config = dict(
    num_attention_heads=1,
    num_key_value_heads=1,
    hidden_act='swiglu',
    norm_eps=1e-05,
    positions='rope',
    rope_theta=10000.0,
    rope_fraction=1.0,
    qk_norm=False,
    init='normal',
    init_std_o=0.0,
    optimizer='adamw',
    learning_rate=0.00355,
    max_grad_norm=1.0,
    decay_fraction=0.588,
)
Each number is 200 + 30 x the weight over the matrix's rms, rounded and kept within 0 to 999. Layers, rows and columns count from 0.

# layer 11 MLP down (transposed), 192x64, rms 0.187, rows 162-191, columns 0-31
258,188,258,185,216,225,207,200,174,194,221,161,192,189,191,217,228,151,199,170,222,208,209,156,206,175,168,205,218,233,239,213
228,164,172,178,192,165,257,226,195,208,250,183,205,159,215,174,208,240,207,206,192,174,189,133,154,234,199,223,181,202,152,201
217,221,188,188,222,202,200,201,195,194,170,141,243,166,217,171,182,183,126,197,172,226,200,227,192,201,160,202,225,201,181,140
233,236,254,245,134,229,224,230,191,198,175,205,249,261,181,210,209,180,193,206,196,193,132,187,182,187,241,190,230,228,198,254
166,209,188,223,194,242,128,165,202,199,199,189,207,222,218,188,229,165,192,205,168,194,231,255,255,208,210,199,220,191,218,202
168,233,153,241,173,242,217,165,213,210,182,168,243,174,142,200,192,203,216,225,185,189,172,183,194,201,201,195,197,162,179,163
161,209,206,247,219,233,147,191,184,235,215,213,201,226,186,195,211,134,196,204,159,205,229,246,238,180,201,209,213,178,231,209
175,216,190,182,238,220,187,145,147,198,217,192,135,186,215,232,197,187,189,184,209,208,87,229,177,202,173,223,204,188,199,187
256,140,237,188,206,194,188,197,218,170,195,131,226,200,167,212,194,209,239,212,169,149,169,222,233,238,176,231,239,234,226,166
214,216,166,210,169,216,196,176,206,165,214,202,207,186,177,174,196,214,183,228,141,274,252,212,152,203,202,220,224,189,190,219
194,232,165,183,220,207,197,193,188,182,133,238,180,199,264,184,184,202,192,176,219,196,273,243,194,245,228,192,197,182,174,205
210,203,200,178,216,166,191,169,203,209,189,191,203,178,166,163,210,211,181,243,207,227,206,148,187,173,207,236,198,208,176,246
244,175,196,144,175,167,182,183,210,178,246,223,197,223,194,206,239,199,144,185,217,170,148,176,175,209,200,239,225,208,165,172
211,195,192,263,238,203,196,167,171,197,171,176,247,169,237,215,231,204,205,213,184,213,199,201,138,218,235,140,183,149,188,167
202,184,149,202,155,199,187,188,177,196,197,200,186,162,151,210,188,227,190,195,202,225,233,242,208,198,180,196,147,196,208,148
160,143,291,220,267,159,253,211,185,138,242,188,225,195,177,276,184,195,203,212,181,163,202,184,261,239,225,192,200,180,259,239
209,176,212,192,201,161,264,210,215,190,212,216,220,228,220,206,194,245,241,221,211,197,186,162,188,200,214,206,221,263,161,194
215,200,200,211,200,187,201,186,208,189,198,201,178,169,212,195,220,232,211,218,206,205,256,207,206,225,184,189,223,217,179,192
208,167,194,260,248,211,178,173,171,224,180,196,159,188,187,184,226,208,211,201,154,213,191,215,179,187,199,179,156,183,279,200
180,196,163,193,172,167,215,194,184,190,254,222,236,148,169,250,200,204,200,206,189,182,217,209,201,173,202,213,172,164,243,177
206,151,211,179,153,191,210,199,239,224,222,177,229,223,225,192,210,230,214,219,191,252,225,180,199,206,195,186,224,250,156,179
191,185,205,212,178,177,169,211,203,157,228,139,176,215,194,190,248,232,158,255,199,203,202,172,245,226,167,206,244,211,182,237
186,257,194,186,169,158,188,210,244,194,208,205,176,214,233,165,204,240,191,186,204,216,275,183,199,203,92,250,194,163,218,254
155,151,174,176,207,209,217,204,170,236,190,176,212,159,159,241,209,220,228,195,177,192,186,181,148,215,210,210,183,203,211,164
223,202,202,202,237,196,158,178,198,172,208,169,203,164,225,240,216,156,190,264,235,197,220,255,214,244,219,216,213,164,186,244
181,236,163,244,132,196,210,209,247,225,205,228,242,210,281,108,213,230,154,218,183,203,197,200,209,227,202,171,258,195,192,197
212,171,190,207,245,173,230,228,256,174,258,186,275,183,161,232,198,213,266,193,182,204,214,170,232,199,237,228,235,216,172,189
194,224,208,239,207,221,238,204,196,213,155,217,225,202,164,169,172,205,232,170,252,169,201,186,169,149,205,170,204,178,191,209
220,161,184,192,185,188,254,192,174,209,216,236,221,215,190,158,196,244,209,236,214,187,140,163,187,190,201,221,241,208,205,184
193,192,145,240,198,185,233,216,170,272,166,205,214,173,215,175,195,224,187,200,198,200,152,175,189,180,187,189,232,191,168,238
# layer 11 MLP gate, 192x64, rms 0.214, rows 163-191, columns 0-31
190,162,212,183,195,227,209,222,212,195,165,178,158,201,244,221,172,206,222,259,194,208,179,225,238,183,213,190,213,171,207,176
193,232,195,165,193,198,226,224,202,200,181,214,208,201,225,198,180,218,239,239,184,181,198,203,200,188,205,161,131,191,222,141
222,200,188,174,222,238,258,226,201,227,144,232,210,236,199,180,184,241,276,178,127,247,225,210,200,220,139,139,213,235,171,163
197,174,184,202,219,199,237,208,198,240,208,193,224,230,170,233,215,239,208,225,250,182,223,234,205,194,202,208,199,209,199,210
178,175,219,214,202,178,175,197,158,200,199,227,208,187,216,188,203,208,187,195,217,167,267,202,186,192,218,238,210,219,151,219
225,178,212,152,211,184,234,202,203,200,195,212,244,193,222,150,155,241,225,217,255,202,188,169,117,220,179,197,170,229,156,184
144,206,208,193,189,204,189,184,165,175,249,263,211,158,240,180,228,199,204,209,187,163,185,205,193,185,199,203,224,174,206,229
250,192,206,136,233,217,226,204,136,203,171,185,176,203,172,161,203,232,198,179,245,154,244,245,237,280,215,206,211,239,189,200
192,182,258,274,191,233,235,208,212,224,220,200,176,196,201,147,173,202,174,213,208,215,206,228,203,179,222,200,191,176,165,193
243,151,147,120,138,175,204,177,211,213,204,239,258,146,221,254,197,241,227,210,160,202,231,186,206,210,185,122,144,207,163,204
172,213,219,176,204,168,195,146,177,154,174,280,186,220,242,204,208,178,228,185,190,172,210,212,213,180,189,156,186,226,181,191
235,215,142,193,211,199,220,198,198,224,222,212,222,179,210,176,174,208,189,168,211,186,178,198,231,247,220,191,166,210,185,209
240,268,177,179,206,196,185,208,179,184,167,168,163,145,226,210,227,215,206,217,180,179,190,190,175,202,245,220,207,228,180,230
209,191,170,195,227,231,169,170,174,230,201,190,210,252,230,180,194,187,180,193,194,228,204,229,202,203,205,214,179,139,222,173
221,206,132,210,146,180,207,208,224,245,252,268,195,193,220,135,231,267,257,175,156,221,268,220,104,252,188,181,87,168,186,185
241,194,170,226,174,185,215,216,248,203,172,163,192,221,165,175,211,230,229,222,212,199,193,167,232,221,260,204,229,182,204,207
212,161,199,165,203,231,211,252,185,198,194,202,196,214,122,204,150,144,206,153,246,190,108,185,181,212,254,217,132,163,246,216
188,225,163,181,209,213,237,231,162,214,229,181,208,239,186,227,177,185,232,189,231,212,198,127,168,239,229,201,194,188,174,181
195,170,191,137,141,125,194,215,260,156,227,150,143,163,233,214,201,191,185,170,205,239,196,252,191,193,217,173,232,196,175,187
145,184,234,238,139,188,194,204,225,214,243,230,222,168,189,162,198,237,208,177,226,178,175,168,225,207,181,201,182,198,169,227
204,207,201,172,200,217,257,246,159,216,189,255,226,235,166,183,207,264,286,247,215,202,217,188,169,194,185,161,171,213,229,209
161,162,212,215,185,188,233,225,160,205,218,210,198,214,111,276,159,136,164,268,179,84,172,201,149,180,176,196,109,234,214,218
235,215,240,212,205,149,201,232,282,175,228,216,185,199,190,189,216,155,172,267,232,160,191,186,206,170,223,232,188,192,146,207
233,166,186,193,189,190,217,201,188,171,233,210,217,217,177,192,153,228,177,239,181,167,205,176,204,196,221,174,203,196,172,214
97,144,177,165,189,248,194,243,204,237,289,193,169,207,118,284,256,197,142,220,242,195,180,189,202,283,199,203,201,207,161,217
189,162,213,185,138,181,230,229,216,158,164,264,183,209,197,223,197,255,203,221,184,262,150,140,170,224,197,184,169,192,197,110
260,209,224,217,213,198,233,205,184,212,172,243,180,206,177,187,203,237,193,199,235,166,200,157,165,209,192,216,172,200,185,194
250,169,152,180,239,190,249,217,209,203,199,161,206,239,193,168,180,227,204,219,230,227,192,217,182,223,225,229,191,212,183,204
195,133,176,246,161,158,186,201,238,206,229,150,255,176,249,148,139,158,221,120,241,268,275,239,187,238,188,130,124,234,147,177
# layer 11 MLP up, 192x64, rms 0.196, rows 163-191, columns 0-31
215,211,188,237,186,181,225,198,211,206,175,191,233,170,220,226,153,192,177,138,201,205,164,155,202,196,160,157,214,166,129,173
258,212,197,169,207,230,205,228,196,240,180,190,179,213,225,202,222,185,191,203,216,206,133,221,206,214,123,174,233,199,199,182
201,249,248,150,182,253,160,180,198,154,205,167,241,239,173,167,255,176,175,225,193,113,204,237,192,208,163,166,162,266,204,195
203,219,234,174,241,173,277,250,191,214,203,181,211,263,213,210,203,250,199,223,220,233,178,214,210,217,188,214,228,156,196,194
199,207,201,215,254,192,155,205,192,176,139,182,238,235,218,215,218,229,192,132,191,220,128,189,198,172,209,184,164,139,208,106
165,230,207,204,192,234,128,142,163,188,170,206,222,233,200,222,240,127,164,222,200,217,199,232,194,130,186,201,233,168,270,205
257,191,208,207,198,203,185,186,161,203,210,203,207,175,162,206,195,161,214,211,181,166,251,186,251,193,205,171,226,222,139,144
230,239,223,175,184,173,217,206,158,198,157,213,204,249,227,201,135,219,243,195,178,182,199,192,186,213,183,148,173,213,257,223
203,200,196,178,224,210,224,201,243,232,236,166,185,242,242,179,266,188,196,174,218,152,209,164,258,234,167,214,185,193,196,132
230,193,148,193,229,207,218,199,157,155,221,251,237,170,195,237,208,241,173,222,180,241,250,181,201,261,169,167,177,238,236,238
212,201,177,165,163,179,220,212,205,238,203,153,181,213,217,156,210,185,188,219,249,153,204,188,197,116,194,198,249,217,128,161
231,181,218,216,212,209,187,182,187,144,184,214,204,186,240,211,174,229,199,200,155,219,156,215,189,234,191,148,205,160,204,206
213,159,157,191,250,207,201,227,196,184,211,168,221,140,199,245,233,188,259,179,213,249,148,173,176,231,215,201,161,197,185,169
195,224,206,217,233,217,195,192,214,152,170,195,173,254,211,165,166,249,172,201,226,176,191,133,196,202,182,172,247,241,125,242
210,196,239,205,155,193,211,158,174,124,171,188,253,223,150,275,174,214,202,261,262,132,226,254,213,75,233,227,213,266,198,169
139,250,230,178,185,159,200,181,212,229,188,214,211,163,113,165,197,160,203,217,184,212,195,167,214,195,173,197,240,196,179,203
180,200,169,239,222,259,187,219,191,199,169,193,199,184,185,200,226,129,193,204,144,209,157,235,250,179,193,184,138,104,217,213
171,224,184,180,196,190,176,154,216,236,213,203,244,162,204,224,150,188,155,158,204,226,153,161,211,231,191,202,238,258,165,234
186,210,167,202,289,200,174,211,200,194,195,210,190,219,239,181,206,204,258,212,212,157,153,147,194,235,183,216,204,249,172,240
196,217,154,160,138,182,218,243,181,190,219,164,232,247,214,140,227,194,224,217,204,234,189,181,199,208,126,209,246,218,193,282
206,231,229,192,218,219,166,197,178,286,183,182,170,167,212,225,245,216,213,210,180,225,189,190,149,239,215,190,257,200,240,259
195,197,250,168,173,223,178,190,193,246,177,232,219,195,143,245,195,189,132,218,225,241,199,263,232,202,214,111,215,205,200,199
221,237,189,205,214,178,205,203,250,148,191,211,233,208,201,169,209,197,213,211,234,159,243,207,222,218,205,219,209,203,164,227
223,181,224,210,214,266,266,181,201,199,170,235,174,191,198,187,197,202,183,201,178,190,217,169,205,194,155,183,210,236,201,185
208,180,193,215,277,230,178,222,231,228,198,146,145,154,161,283,207,172,191,164,175,139,144,195,191,140,231,173,200,172,213,211
223,232,168,221,126,213,231,186,251,211,212,224,176,222,158,171,156,201,168,184,258,197,183,207,191,189,159,212,202,209,162,182
183,165,216,206,218,196,158,209,175,192,212,191,160,169,241,238,253,189,181,197,165,217,182,224,239,220,210,283,194,180,158,201
213,207,215,205,181,206,225,169,196,185,157,261,253,123,226,182,193,214,197,201,146,179,175,150,190,197,211,229,201,233,197,206
235,187,238,216,264,207,177,172,177,200,221,219,152,175,233,158,229,230,169,205,142,157,201,171,203,139,197,212,179,164,213,212